config = dict(
    num_hidden_layers=10,
    hidden_size=640,
    num_attention_heads=5,
    norm_place='peri',
    norm_eps=1e-06,
    positions='rope',
    init='normal',
    init_std_up=0.019,
    init_out_by_depth=True,
    learning_rate=0.000659,
    lr_head=0.00853,
    decay_shape='linear',
    final_lr_fraction=0.0,
    max_seq_len=1024,
    doc_mask=True,
)
Each number is 500 + 50 x the weight over its row's rms, rounded and kept within 0 to 999. Layers, rows and columns count from 0. Numbers have three digits each. The size before them is the row's rms in percent of the matrix's.

# down: layer 3 MLP down (transposed), 1280x640, rms 0.0533, rows 1020-1074, columns 160-239
# gate: layer 3 MLP gate, 1280x640, rms 0.0537, rows 1021-1074, columns 160-239
# up: layer 3 MLP up, 1280x640, rms 0.0557, rows 1021-1074, columns 160-239
down1020 108:478552540533512556558514581520525495609544467565505498570454513443666507565455521487567463414535496522469478482480457444535454527491441526458514451447491459454503537373570457476513506475444517553548452497475514466488536464424518543474544424
gate1021 098:394508471445508596582525534558434466480539466576451580542481480489515521505522476453537423604457492580540465458557499503519476548511573508401425487516483499485498434428453500492528395599536425473509473450447530524475496404499485571464613497
up1021 095:526590444491498503602508542482475432617445469533481403598472491414514481427405429537414556451469472443467525480467505492513517578477423493516547483443523445539484509465506596554531462509506488448615525506480450525545488594488501454461502433
down1021 097:422437458547431561459511527507513586486482515503473498440466464484516563510611558503541493492586531570510477517513459459445468499489513552440473510422478542450533514499494494497430541465471509558420449454470548524415512369423522492519490527
gate1022 097:478446440479469499524449484489491573485526406568452475444567512528477551516537550546460452608502505568412404525446441421492594477546489412536476472489589543454497430533528480537500455545509534590420528597470448475593385533462409493522581491
up1022 095:490426526414446482617587530485460536463502575382524614478498500538456506564482454527467470509388503453527539516510468476482458474612462430501503571462521455581505495448435471508568499539422588434490526535492449443498557408524574487573540454
down1022 093:445605495474491439422464527567470468438466485587481453392458503499505466521567463473561582463641509483572474580500450502596573581418472477563467439482533585389557557524561503541511576431530466568593484468514522467440524498455441369496423525
gate1023 101:512559535518504528434517532500468441476488547554483510587476633553517546485449538495470444487535484433489592480644492479507516478438563551447488477417407508567445496474493543502610440477519467417486546480586473512560480476609449455494447558
up1023 094:548502518526478546561465559493495550549523470526423367499455564491550376530439503547550445540425545586470531516428499505475498557522404530517546513542483387455566465533469531502489464587465505553477509588492506455580445522418636537525556454
down1023 095:511434559525491425446566463498459524496500530515483559463566446486468554512570460529441518378516487467459505500563570495536562459428464429547371489497487560595446555470515591504517546465490494476521495385508473543466556519522502503538399563
gate1024 105:563524496522510561487515461428404567559484545493427553524452500463595509495533412439477391499432534550487520504488572540502468433536517521459442553467632478477491559519496490527576519552450512454430493472403503468506500437466588435480479487
up1024 100:490448516442497473509471470479534468466463370612584515549586580448458560493512507537445542507586500514510437492569520577508599515517494493551542439442556432506466558494504519559551494508410475579442530454501579473516527542471517464510544535
down1024 100:559529511463478524566607483494511456542398472500487537506494555438528445592460452487469360553399524491476551461429555559553464463533501437417484579540545502388483521543477446460511484562442516527472501485443456552422445445525568546542412507
gate1025 102:409565393375484515480431434470520351528574567530501523509454519515485526494484541508495554476557449378538477489525544514475578549543461544485525391556450454466448445529445527469428522459475554459399515408614491511553510595534469423550549516
up1025 098:473533519473489627571536532517510545450411569592538473488374489441414496458361612484543452423472461500548444533467515519460559569474500531387505533504554456508472487507504492479642386545431573523541474495495465512510509539552500501451507582
down1025 098:487392554642538467524495444524451441574503448493424575538534490476544469506535460576460525583426608545528465556589524450539507437500567486477521565531531550428505585489562491515506512428465539484528538490482496513589539504491469470541590466
gate1026 094:518542432516494562521571608459475405489492460520530455486522590467512517471444495574423492450516330427435483502539447501459584469532425501546463391511572458528383483490509526584499448455522435507518582547567441512548516602540584564561566529
up1026 094:506531507489422500532556497525486522447483532489546525452527536576434594582521554482433478457487536355526453421526425474478469566438523529422462562532521426473554605493515546424476489593419450457509487474543536509561542501513461561565577514
down1026 092:419537508499488457526514528511512443618526502509396500524486463543451384540500537471464507522541541545488625493479557410483475577494547542463557534486535434506515509487521457566520488477562520567516515496496516490536478523521525464570449446
gate1027 102:561505492476455521530532520527451609481562505582525441512431635446647449470499542526557491484387484495479499518563434573570521595473447490406492503475399457428501510594567569591534579499510469424460502372543493531463485451502503549502543471
up1027 100:527491552474494469419597477488519456570532486521557457494465505522526437478456552467433540454524567433455461550505417593523510496445528518435466503494472519485496537608489456563383446459543530528462420494457511515515430535498485492521522553
down1027 100:483495581466457469515642553501482508563478531499366485505525416408507494452485491452519459536491570593417530433572567543482533581551481445446476491475518400502490500578480464463576515511495548462535440478463516574564539410407488469469486438
gate1028 102:486507532573505517431552541487507487538551540426524487566589517588577493516582505508487501491451351599350525555610472497494482564594549476551616469556487533405495491494587499609547494517469462497446466495510428500524529462509438436394514483
up1028 101:572522552467499522480414509550533436492494557544511483489478462532554443565539495487535575449348596528498517402429511451455426545531525505475444522505434450519480469586493455422492522563528538457455434528530518601359431502391560490440527466
down1028 100:414406516466482499520499439582484525405572461496536584469518489527555474448547592490413592526603509425567519429492446441505440463492527487506409490504477515497598482473536554485511511489554486547572490428541478473519470404531414507484439606
gate1029 103:521474465556532495519529469554519527510578482468492444520511549491600552518483459470435448452453569529508589553521370449417457499491556556464461524523558478443466534515530510560433506485384597440501440519412534512539471561555534478482485488
up1029 102:500500447522450485399467453492513452526449468571435671513442409441554415416526552511571447463511522506434512484514466457465555528522519486496557465479491398550513559456512600460397502532529421438475515440533448524508587504577478562433547514
down1029 103:479517486571504379494560410551522444410589481412467430440377555453442525415531561548517541513519438511580559526494566574485463480433404584502623521534448478477394498475478448484439574579502482533471409478514472506437449435502575472482545561
gate1030 098:493506464513449456385546529529419447554483477508475433520515423501504499457417513468464459533513528518506527465534476608417493477514512541527483583450499450506527479471572497501506565496495434408488505438520557478436400499552611533561492498
up1030 100:527512482505530480550636515451428433494545460485485425529535557410485521510486470506493474537542486471424484540524505472491488554527545539431532506484569498392448439450498466520466532497560489438535538487496540537414443501522516551429398608
down1030 096:512462426469559493489475554456485452449480500477457517544494408584514438465508503534472490507534499508655515539427533561425566460502490566482613625496570443410498479517420543473653508470516513532452479461461508427458449508529525487548476506
gate1031 099:399511500540496451495520584577540492519480459496407540451506567567490457436520546538509462456494612420506510529566458505532576523438518483533519578450500401536391487532518496498561466537452477550582428453497603492484486545496589433566459471
up1031 104:488506587458440548343515458557418483521553491454519454520498529457565495491530479553488469514452510574439532472506525581505467515568455490512425538465469476460460567595593495567410484577525518540533560559554523561522588483486465578479489455
down1031 107:448496542508521474550516606478498505489537522508414483457591523529536494473507610555520540433472568450518539517592492530448440513422451667504465567453449394525473499486581484503534427481528499539612404511463549533520571560564477492540533476
gate1032 104:510563531551552498478562486475406514518472462567525554438516476490581530492492532547575459562558554439531509488447486467460535525389477491466512493502509472557423667475402495483525509495404551484465531497471467448498549427531520475462447519
up1032 100:557428431542537588508532445469527529423460474492548433446508509493577432484516461478551541475470454447470526444356590468457578490497494466553515398501494514490573495492515438499557450419463536569533513597567503529485522479489485578603523585
down1032 101:465590478468530490466467408464492530442560617496467433510425484513530465491521452566441529526558557524589521554389528510550507529599555385498482481492581472538582517501392568423491442568570437436543482524417483468515384464466514442541538519
gate1033 096:530508554532418499546570471518474523485464499530470528478534503589548424586449477536481579533484416399426462507494483434522564538507554475569517472519463404553393556490417534402470485549444491640533554522536497485513549497494488563585518507
up1033 093:461471492478468573457478618583468493512492531440487494438463511495528507460439434535442476492432599521528500467383495503528594402497561508505531359497508456534514454439477450500473470539514492587433488451458544436558449531441581434594373481
down1033 093:505532531485504505507467394482479577469486397577504496499553467415508482531559514522493503535514489423471528466568547489516427532502381439488504613456495448402449582471480540494481480483518490462555466527527450494474548440510442542527619484
gate1034 097:543493596528498541486470389651506536513458482452383504482532518605487521503583438533490414444550553503529509487496471635482530636494496547470589498501434432496453496555441523416520450469496497498525487448570463502502523565437625505524457514
up1034 093:422551478575494446426521575505526549451442620517519513426525496496516497486504454492497555535433447463541491504484550381558441457493501476576489537487515543545531554404515451462512532438602520417334490432413414514450452521552456434470516524
down1034 092:557471556435376521587513436440556476528510439459434488570478432519542523601498500488533436457573486582514570508512529580517480500562486411497556461434581510481545447575524534532531542556427507538612469537557561494520536529512510532605469556
gate1035 098:480490498533465595481543580494510513455503531518499564475471506432514504483464457475580506489441408536448472413510554480504477627589541437568522515481442529481457450467536541598463563501493516516573450530479571561525429517593518497503494499
up1035 109:545437533522605538529468462462549479491496481470459645490554532483456521538556517434525450471521503441564582522475473489535465489509418489488631591440496426483573489420542464503534480536467490456380476494549447494460494521461463565429445527
down1035 107:557563539552583511527470469543397472517520420482482505488531491502497534503517519500462496525495578610467456483459451508570501435379531573533537464419475398507466546495462370465461364480484431391539493489540467582511554530434456434524489540
gate1036 103:464550442419469524367470459554517397547502418435405428463541497488470500441500482496488414439504491442490510480530474429577498518482500510450556487542522443417459510555488531573485453464491543445570541446509450575543463517490453471538505490
up1036 096:538563549478571517447485499438579567525440407415473504560545491486547537538524620511553487461556504448512461461512575495541415490475477510484562473520515500503333572462519603454566539405486474451566429513559514477451417492533504460462486534
down1036 104:434464512528426533529467424561514522545577578564553565537496440544499506529542499448450524622414604535471502511461449524426552528511483385452440473511436611437509436550617452475505512513572509550483561477571446570508529494434481496457482486
gate1037 104:468458479493457404521530485452503522487575415574510506343442601451484507406438476514500450566502528447480446426432466548440548613522511516462396441505507332501448437489494483523599550497606479590503504490485530393572477537483531491564469424
up1037 098:426505418494501469400468480558406369602573409508545433604514525517466376472596583467402413402593549519590447480519406511548530423479549504400571473518415471458528522466511456475450492469541528561448461417449358504480560480531545450513443489
down1037 100:533468490545496516514409541368551579452513582545464532417561422512512475542464502450533498550434468482431508635454499482378540586514473666532461528519574397487441528475480525450580531572490411472560446502538588500531454526407526455530448541
gate1038 099:588435491355467474546631545466486494481557386505420506510478352432477533551549443580520483441532471517526506450519598463489457575510474529539584487514505477495486453642547522610519470474441518544543495532422449485523496556501476476590568527
up1038 097:498489550484541442525521517494526534574524544414543570529481549431430448521425536503540514500461544432548431571476441498574582490547470521607514513451483528431423488505490540422509510471483458456452437494510538502582472412489612547455413530
down1038 097:386500526444456543507535513553468493489431537538470489457612442558533539496510538511354554522514424491483542516496489509405461502511534530491503494515466440495515547550468481405432488558477521542523478555520436498402469500486424520434453459
gate1039 100:368525493472536419425535493472421522542558442543533446428503441591382441575407523478556410502502492502520523466487460501443574600512520482489510543468490495461399489601485535508423460491498491489529513543478542523477570544553599577547525463
up1039 100:550540431522405466544530505523532445475527499604497470437459493351502520396500466445517541509514489546484455539502480415435492586532479493577503469605549460647552491455578478540590500478513555494562473426486412460534467568537562485587536474
down1039 098:479538501532524379538524545502403493489565505446550367437489476577473490612474538430534462506499551563567464437463454494479542529549501494529528557422520535459498494577523512521446424535527508446510530538526546547387545456506573504532482447
gate1040 097:506432474542550429490419543572451452558558506467548569473433566429533446470459463484444444593525454418536508512540485522553500540470516516565562505516573411541476572435450504567537514500494490611547473502457437397434470472459584481526532565
up1040 097:549577542573509532558576503456354485438560509400548482557504513485511505583529484456417584391481605541525558500671508477470485478427393540560550456551384454475488441452553464460464433487511470557474516515501556490459532424525462584445452500
down1040 097:452526388503514483513547498533555420434485509652447530526493497428510463463413578551497443513500439552542471499465468525477516475603503399478493529509524498477364563577497499486548549545461550524469442569518414547437499548508528453532383479
gate1041 094:413515504558544546517418454495573506524553542523542536548506483576604480546572489567480620558543510536479576569496433476480399470608545511499496564511490517428484491418444478426556471539532419462540481539501509508482488353503552551390486545
up1041 094:486554562427525529644421460512548524540508593465507542424592447583444421546515444487466585566494532520467494368498419513483468577498527516491493443540527489440498532503504518473436442512603458560519469486496450461521589471400572545564528536
down1041 093:518567522473561448372596575434518463455562543574458452536442445484518525447427522512586467403549428518516512505503554442539514527461536475490459491548539535599477479501488593591592553469446582425495484463470545542486460549616464515528469465
gate1042 101:494630476558442457499550468398478544566528412524547558440492497533501430483476522462418508509555633520482521432464486540483468553548486496541508444470558465552476454527451492446444462541440509491500451530464525432592526488523472364469481522
up1042 098:497582476481462455580505515471535560478548429518486507411451500497468523478451482505472446466546455457458435502457377503563508592443439512546487613614517567552510561420484543556466522500601463522495554470439603504465408533464585540475551477
down1042 098:420387468538528494485465454570494513483437533471552574611487445511485492504542509568509473617502493548603487533595539522510519421556470563416546416502409460486541449527537530506527532451470555524477511527482428496458549421582477437489471530
gate1043 101:444483536610459582467560520541497488494499482584484448479520575459490428452465442475459450423515522443388490521592541472329567483511468426533456486471443445513522546520491557402470462431470529555490587600430346504562435563478547494478461459
up1043 100:449560501515458579540513439524546494492449386525487510579457608495503479489522544516500465461540504574454488534408459530522526506589460479571434592531468561523433440550558503509466454547484597489474514533555555526468489516459498522494488473
down1043 101:539467465533475508452570533518536474563478494471539412471565508447400516464488479524515577532513571507479514476541545586528528563361490615535561496509515507507487466456489504542514560423540567487523429533400472497617560509464551556495511527
gate1044 102:473493505538438568503517550505439486483419445407419363441495468506512446501483492414567349479469502553490453540564568529474494540528516478483393447491468443503510581576464466621418525410553530556508500436524493509516429571486532574626470471
up1044 102:493566484377469548462498601449428490506448492481513484503434482487440499498405566500402411444539492463446396467561443545543426550588591524446471480563566482484578477470528438547457554503490417453453509522487591544558467474567493485460421455
down1044 107:504451432484426504423429519538511534491555521481490483524472482471513563445505573485501533538495473448528498567481546505429519477508508598503505567469526386492434573548400534473461516443545565467422520479448520428533445441495461484619564474
gate1045 098:453541564617487412501503489556519415530590505484457509540602460427495473521475534394544488446569525496506475611566441437551452532548515460524532544507511524495500515588571531560419451570546568520480428495479502567478467422591517441414467583
up1045 102:435462446522567475461482615398496403452577564502493538468526464508398546547501495513492505616592458512450468576519496453442471539533524520500541537509543481442544394496563546409489486386537485517498548422594553529574475321477494562578501525
down1045 103:483523519475412544658563411601463563521360501547529513516408553519554566423523461508574508507532524490531488434513570552463489439500410558461585446544514519588540481559501463495577604518582457452439510586447458502518522564419529488504562438
gate1046 098:532566537494478463467498572454472587430456490487447489445511551585484448430542462510492514528493487479452529464497526509476467548565559543498590464518509476574518449410499513560575438533499524464493488491584472534501524494551478449514550505
up1046 102:426490574502559453417549582602463598426505519533455623485478456556457572491420473494498543513519572462531468520512651468514515463476557492446501468484527468550579471497478515469485494513531471462555514541514444564530449532444451470507587602
down1046 100:425528542518560481518408436526500494487523507521443494545481513526506564569446488513519478409542529419590459602516603475510476481424394454462556476492495507489460541466481455532479568453584593542384523558482502571516391527505532397531471522
gate1047 103:503564500568465496475560489549491492537544479488462412531503535460555540517494468561611404509506475507381503455529469497501483561478569465555452503422464441510475489563513622517472580529549531525499449504513492522467496574551480566524535537
up1047 101:453508551526496508436515531418480498510525548462426506478555532577521509482518557484425533480463534488519478483480500496537494506454485486568543454511439552524461556466505526483471523466414474488513460529501562475515566526519489534494463498
down1047 103:465484534497534468524430502555453476373462576545580451495525496442472456454507482502498469475573426421567453583404410476445434526507502730453438551507558455601505471424455446420532489553536457465476480510619481451460484416549447447495471448
gate1048 098:517537518546500519446553539506527494554556461479491481546598482577515537532586502517541448482451472572496633488479416549466523632521465489528540587509460387544609495484489608497548469547479478418676554495525439515425535523619478416512522572
up1048 096:546459428578525473611586440561596606518476576472567507465566443495582524497521498506440544432507527469635518510478545499574497466461503493551433534443444507527454525501511482464430478429494557472605457413541528603548443516555501509515372513
down1048 097:415503526476512480470430540542376452531564479475519501588477499479465543533458487545389645522509427494406486455482464497539469537451454616498466462512474459491455459576504544499501505506523536484391533577442472515536525423420460527527560480
gate1049 098:472541523477504462536480573594441514517491584474523500558427544501592500544556539489543536661528565464514536535423470497651523612537510466528433429436457457486416523486375404604460528524579545426536572506448542509426557553440503534494463557
up1049 098:381523514581469462483599542526429456515487566605472488454487475552516583522479513430473435543536464342555628453530478474516439505533575482453548477458447504548549485506497400481463571371421495522454502521423473425538448524514469505557508454
down1049 103:491475571416476456454462560464575491483595475517534520533439443462585465405491543532512518481515561573547533480472557487452487537437531476473482442449510548493503484451688455578505513567499484474466552504546530476450446483561542494435421570
gate1050 100:466511485451508630521528535484534507465511569527574509579444615523547624458423528462509436492464416532476487525504434473505554503491472483478509499457537509468462477438525536547593517522489514514421541523436520442514471496482375483456449514
up1050 095:526548576448488478481446482501511574497430579548437459542403434475485611488426494445472434497493492627473485484579471456534515481384519494583467530516383559439534540502444499489468462503549519494544552442648509481457482431473496468512526541
down1050 096:478514460476441514537492471552471505454615534492492573507540540537544545505543465453565554546530546465574462525488553484446526468481502450443587476500475475553460499423538516435544551496455442502441517486492492478496546509498492467513433496
gate1051 098:532522575501516463427562493521451549531450465491508583526552529563519479504600488357529551537571535533541468544543327499446490513463441582481437465448563447534466501510515445488458447460535437526567582622524494558508512522412498583540448552
up1051 094:460513378505505654516529569486501433431488449521477510567449520560548500490475618527507474446542530416477462549517553503549446477548532530477541560561533547408503499481509394507463517507481499449506549532561523443490545494460516576488560416
down1051 092:595433516407442428480492482503459503504559510492592470521526556490472537494512481525471536541458429525477523461364426427585493581443517473525472473469489520584442496528501578483460458539490496513557429507474531581495497500547365512522444530
gate1052 101:473530502447446480458528503533505506472442569539442508559481604475448577470607414476505519542468472499477538518493453473544440444428366516528425426451594430454420522499467475563476485474433550540446508382558399565453487508544523546516492526
up1052 107:516626543420568531519483463487525517384522560493525526439587486555555400608528418530518488535571576557467678437537489495507485516453514525591478548620542496520463456483518547447445493558475410410583402474483442499506546528492542555523472406
down1052 108:432477467507499538565531490460508440561464426490559506535418409474480399508467567444574471509540518464529493458525512481468463470567499449511451534545535499477550481477410581471477527537529512534536559515429606383601474492444488544540580462
gate1053 103:539547500474482475470461521505529440533419442491487544494508486455530532499443535517465521629509400594540483562502495557563564524553425497504494478452460522443458503429350534578598498537563591579568523589582550511484520512523530453590479469
up1053 097:397478553534543515541378503495539516474485561485525538399530485570511599651484478486460557479525396618511557474489542553465464507539403526418489518439464505366573515494563503497483431512537497456532511544452440517474509437437438504482582512
down1053 104:474528478544505474514502556509463539503485400488509445506513568505516454421528461550480482528496534417433456480506468456484521548428582454442498461531603553562493415386578485556469502441426450472495538496464512453559532559532494467466457542
gate1054 102:468478453488482490466435517569436471503483418515445494536417461667529554496620492515528478541580555425554515496443408522414427451518472506506575472553541471505545505491446437554499464489504575452442507449495557506462526571584494563576483428
up1054 103:567539537507526428516491599518517473433493518480489500392472521430442528451532513441504504552574352514516479634505565549488522525487539454534511506376457523528440465468489526449508494548483539495486466420441505476484509495402463446543592548
down1054 102:491490457525466483462475504463458527461427482520464574515504509499481444526515437593492530494512503443495572507504386523566455543527446541561499457480508485510480546433619508516566515530598549531527471476478602458531521553627367599485442474
gate1055 109:556440502427376502573578428508558528506457526575475458501470450492474420486450499463383515459509629433541519532513437521496504506534551513470499527561591521472530556470518384544521455460536579581428592550455572431519423561449509389525583459
up1055 111:565504404484517521506507508525482493501469481408541401554467468510571530487424536452549551541480471424505460516515553474552538397554545529517503540563509499501470525514539511508499512549553491475532472458538526369502474504396507583516543493
down1055 115:586464465533532471524550581519503461466376528569490474533459501434487461554497430517545465458490564451501422413464482458571447521542478365487472533521553561435543458477569520523533494434464620425480518492574586548543506467498462460446422444
gate1056 100:484619527596471569481511587455471415458540408513544398546408493533482657416472492508562539509378448403471407562552446479516442558532535460524545548423487497432473497509497515576502493468515458439393557476481564524468502441549540457544557460
up1056 099:533512508475508564517521520414453509484498487488451485427540498484482527478557490441513499499582507492537456530542471421444459539606468480386403469431496535529545483460447580596551492459435536509507444452384417500529446517470415492493496480
down1056 101:507507442474504518439560497470485527535459416555500546565473501540514538375552420514531469507465447479430443526503514502482610568524489555583541558424500262469486619448529518556469503488444504446515496474455582525541542578526534528570569459
gate1057 099:634444533503432492463510463492520467527483484570446495527485494492515512518506485474539444523494472456457608504537469517583502470488480454488552537435536448445454524542506443599577458461476499519539446593485486494480595632442539440583522485
up1057 103:515503542518472478545453480483405436526464486468443537438502500494551411490501478445491475617503533530445397457581603498604516479501454489493490565638550508512524560508332514513479505484458470546436492537486537454552556605491541487589519498
down1057 099:387494509481464606422352484527479564507504589484561582493507446468505567486486477375550509481532517480513460551403490438473521496475507436507525480494500528471554603489574490514501455516531536467420470414468518506634462475507530535445479586
gate1058 104:485494462471524558488524460518483451529501486533513490507461533528528535537488450552582417539482403398494512461505466483531490512552539559499458458545523444492531519484550469512512523451513528553486586481466446558488515564486587508496519490
up1058 105:512457423450439456569514470535522527504505470502536402519428513549510543425498445439495400558485505470393470479610621497526507425486477493482495492529510533499494441525487507466492425496494515536497487440535529519533426519478421490553536469
down1058 105:538547576503487509474518457483454441478530532514564478517391456463502496509480489495504570573557546534546454403528490467482440503443515561594442550513447601515503529490446529518539464434499526527509595560450522553484427418443490488437455517
gate1059 105:444503529516483596523611533492538461499532446566570560458467545515572383582452594439425469489520519451361578499546481455440553556564496553493577497443600375446481551412527489586448506499515530502537513476529499443467478473419534484435540473
up1059 106:641514465528472411463487569436554562406416487594515504526576588452478454464494608492503402422502512510509544427549425488486507585565469506476514518505546475500435541413500557507539486512558532549538438569431473510529517481598652561497569442
down1059 104:500478514548532461487476523498356441454578509432525523587547488408475572528588546541549495504595494421551508544470513555518593506543413567501481450494462492460565476630449560490516566565444481472536537493473548446428520517475539471569532515
gate1060 097:521405486510388560575434525513489573476538429411553442506478430502438452505460561471471510529459513560547475505471507555521578570439484500457614538430513576478457476431467519447589483530427524534442524528505567451495511595480491500609486515
up1060 094:473519513531472505497436384503436524542494431529488455436456468594479470570498497442551551602508440507593484417520620486470489544499444483502437515432433506464399513519475489457411492491528554487549559498498505623531625456532562481433415484
down1060 094:484438420499525546483520589536497539515502549504458589583511490435523454469461479528440525405425560491460554566505444408539453520470575564504540518556538464570593490530528472483561493525422481526496436506481504400424433547510487516509503473
gate1061 104:432500411504432486503523480447392442502518490587557476579455524470592484482392509486530475511546554477462424516531455546394494483493457494474511512513495529474526452403492507519506624513505565450528454540492440496462538538549551455554453545
up1061 107:502486530447578544432497478546435546574482524495486530447516585466557540548457500528564567511437584506559492444591438558472443620493522562531568515491429594506480535549446471534416558510502518550445485521570427607573509480510492469568409467
down1061 106:515412440486524459573529509461490604560390421518462534459519431483488431487539504487570478520437522474523465500499513505535521499523549432450519470529535539442481421552487438406499483602512471549553431421487491542539463450568422570527464458
gate1062 103:499574507588449536580528512540448538549515479556476517591579482418540482609470518518538451622491456475516455558440511455447532560484477531445448481453572452524418420505497440550493512561370537515517487377449522483418468520472518543478483488
up1062 119:471552506502441430380499491602457500550501425499422593442535451510514519456512496491481371615583449557535491460551551499484434469460491497442548505436470546556558524503502476539483562483422506427440582541384516592496475512428508524465460523
down1062 115:435591426542568438465482503475582482426417370534519525476497463539460472555406455519579447472577458433461604477590499525494564547531477598472578493501446470466457534577533468482491485531478540503482516642545530549558463515530419554468541535
gate1063 100:478413445501445435531550471420478442562546473460468471489446471484433435497513597434510463444526457480588553428565497537482462557490546474400463458525473491543505458513552490551494573512475569531480459536484486436557548528480613561553483550
up1063 108:432433485519466540509403463591498479496454547572564411532498456465667463540395461509492510527449468519419395617519470496468551495710528528530597441426506533448503459543491471535488501484525480433541513426538497468452614448447378464430532480
down1063 104:422394425555447564555421481438452476542558490484485496364475478500481544523556554458407508493567531483509544559528545521530569478619549550461495472521450601587508559508632512552512583461538530583501426469418571377581479526491513512540488538
gate1064 101:562499517523543469475518485490475516483481476476538528487505497510525496450545545508521540496472398399441481518548521515442537494540508514562527444458519423487484554473564571458439471571507473486490435568429464502495529514549562482451509456
up1064 099:485466445537436357485471571476512509603478446516497515510499492451519583506574556542570509501562525523496460529495463551431507419486472537561485374504484429529497449469505544511519500452549520605528554539552507530571498501602541533507546493
down1064 096:481520526482598624368531448496485484519522509438542537450447512588409524432359497491445503516465477545566537514483491451564423466480471442447571519486470506442470489477505520474520500556442530529495476501413520481446437521402510498465454494
gate1065 109:467497426487502513456512536478452487566490487501470480502450476579522525475481535432477541472493615452464571621513490570419594511642524488504483539436467399453527497558546484590409532513461584533484461479413457514468534584543499502617529524
up1065 112:482418415480468441444512540526516566465512518504569510366556396539515545480440505607499466528567522451476554557522442554465517442485481458419515546493483446543511494548476413443477479391573501592537491481526546486552513498532589538615505502
down1065 109:462441529485554586516500494415524471439474472392492516522501623579504483427544534495581429591443520471476483536452584571467472538549497592461481547481603487524493521433407527518570491496443517492576509460486597460393528521528510526462452458
gate1066 099:535540487467418473527517455521567462586517486428500507559509538421476514494476431519450526446422500536587469610499557497453571484554538505454547372549532509477537440479507500540449436450543497452495442516457484536473527671550589481453378471
up1066 097:513542517522472395607458473507513450516501518491541544510434490413508593447514452485514454478509459573504497399508468479561445523456561489529467534465424444422560415464463476545451472403565549473432489505428550511482600527410514425464580486
down1066 096:496474450457466483375572517497467496556472419462463508561468545468471451528516520538521474530530637486497482569397526459397487540561458550525569392433546447567439576513467447461541477479489551475551535518482494490481533565588523460545483472
gate1067 104:474513583472424538412501457501390476454432531556425429481493492512561500517578608520486591595480468577492517433557480558566376485535529509431496532491485479542461436391534469620471505547557479394514466493519550450573587459430482504511531548
up1067 095:577584477515570516519467556394486532437483562464461542562549591489522548460517425477534426455458396629514473547445495496468496551463405486523578507458433559523528506379426602493531546559557526548501469591479607443609453603550501528447611471
down1067 100:552471517575507450496496444502435477524580448590544550454573432475594507537427446512472488528490446506489568517485419529554502422507536506531403548489486587511458621477485479498430365438536465481478519515489479546513465423440546466516458571
gate1068 099:450547511583474617450500450490483515440541534419536489472458507531601406505393435546486521543515499497422542551478389633573502502551504511475452490484546496499512498617519485513516560553527462405498377490475438478539492526528485505440464545
up1068 097:534490558411454563423473540408493466420557398428538528510483444464541443537485520531498505491522479513508449458496450536535513537578521481506592411528539367470536545517539481482512522531531479485637517496534397469430450478495534537467515491
down1068 097:448536396605488540555447393441454483513491490520377550443487511535507543471499502372508475527482519520414471522531476484485457467389516533563528434569411533501513449553516529458518545541415462561469456564468506445573574442476511510414463532
gate1069 095:518415536457553507449566525529489492508574505486443588472521574474526551455512366567427441541477459464519529514530579518480452437549430462499505535451460529499516477557499523336495510556501485469495554461519397515548454498570529506381436440
up1069 093:429511597519462645461529429537462568518529463493534510470471567539508487532518440554590529509537463471518506596440478471486496442520463529548509523540505609535465487419515553498517535496411416498543535468407564429375545519525528494492416439
down1069 092:538419391522497377490417505468491471457441574432483487502495454511528515487477517556451473521505515560502578423579477534500552501484491455426501439463497422498504444558494498558440508510618498554447479565481529578635409543490491505522571480
gate1070 102:560476474491496459507526465491455465448544558449480424422514495536473527503439512535473549425477618470406482376487467493553509521431477538484442532565553421514502455555506539483445486455535508567480485471581535579477482508503526549522582540
up1070 098:505475531452476477468539533459535460594463476540464642549431499567481540538418496510537494540375534506463499521454612504553559494518603522494459496433476546548632533542510549546506543515433472548545459594458561510620377503543473534544573520
down1070 101:493523464434508507528482397444541503459603477562520425479419472426446483505549485567392447514548472528584560477487460465453521444535396373526493454541441555428506532537576471513531538511484584485549603419435524583396530488502572547570439471
gate1071 103:471513594384502524527568477570526466530510539511535551503460446484560525479444549564510529501477512534536467544464484589517523527554448504446467416523553442473601396593581479521403413551513553453330546506459515432462403529436512499496474485
up1071 100:474489438529506475592446554507491491494507471500599423492504527504480543533528553520478505559626570571546397460566444547550544489437544509488437568474511482519422537473445449478516506470545469565498441478573595501510472349463464434448495546
down1071 102:516489533515530446499532556507467439443505517487430450468534464567489373449519490486546438541490444355579579473477473484471430519574461420540515532447465542526519506471439547529586552527518512534564514446512408492473581531510556479470469449
gate1072 097:392594551530518554508578537538555470454573545452577446573633592413460476574504495519446530478587506493535490506444506493534526444560551538487498535494452457483553466471581566475423570475494502470481448602527493439546551441526565565453497440
up1072 094:515536444533497441603468388455513566552478489456446491469435528455540542389578456520509501456537405386539391443556466512506548461462524550512450516460464473507573498533478555529450498478590561442510494532477478497498487506512420415538457525
down1072 094:530480588519529592478475657517493461448411546501513576437533514488470539655540495470452506519466534523448576542407532479564522593495554589459565514470539464516528530561512432506550498483439496525475459485536482475415564557466437505496482470
gate1073 100:454465523453459543440532509504482542447489496520463468411381519561510447584479508370488513491493535519494538510461413506560463469550556540513362525446484563541482502495470523623379590523496574518472491489511548613435386525480528524494544521
up1073 109:502406493466551455515522495554512480506557487544467491579511533453511484525455422504614433531376500423509466477528479502555429487411519468545473509522554448541492527507491467489496579496512534426522569509453503534506503384510457508507486527
down1073 102:511466541535433499519525510500449521466544471478494506459434487422498484469428497480451394522477612446521552482527485470518468502487525561382445485418486462547475498475480514561468550486483481433530491537592479505431437478450523539501506419
gate1074 105:482561583551523440542544503456464538466470425461556431474548490505525544531530434472582542532530555437530470499485615575500481530525457485530513451567499401510481509489521505453564534504493492536497486471384524517453536540514464497477520502
up1074 096:475481434622636480460534463422519545452505534512559454557479545518558477473535487594491536424495495570578542459445453550482520474500488473515478577592469452589504578491409645461483447544492495585576495526555447447519513499477419489532548459
down1074 121:516508512508432503501486518507444462530494476491485557482522480473524510493482503503499510574479523526505494517557508476528552491490533369513481464462370737500533508536498473507511557498522490492470485480497493524507488499498529564487465534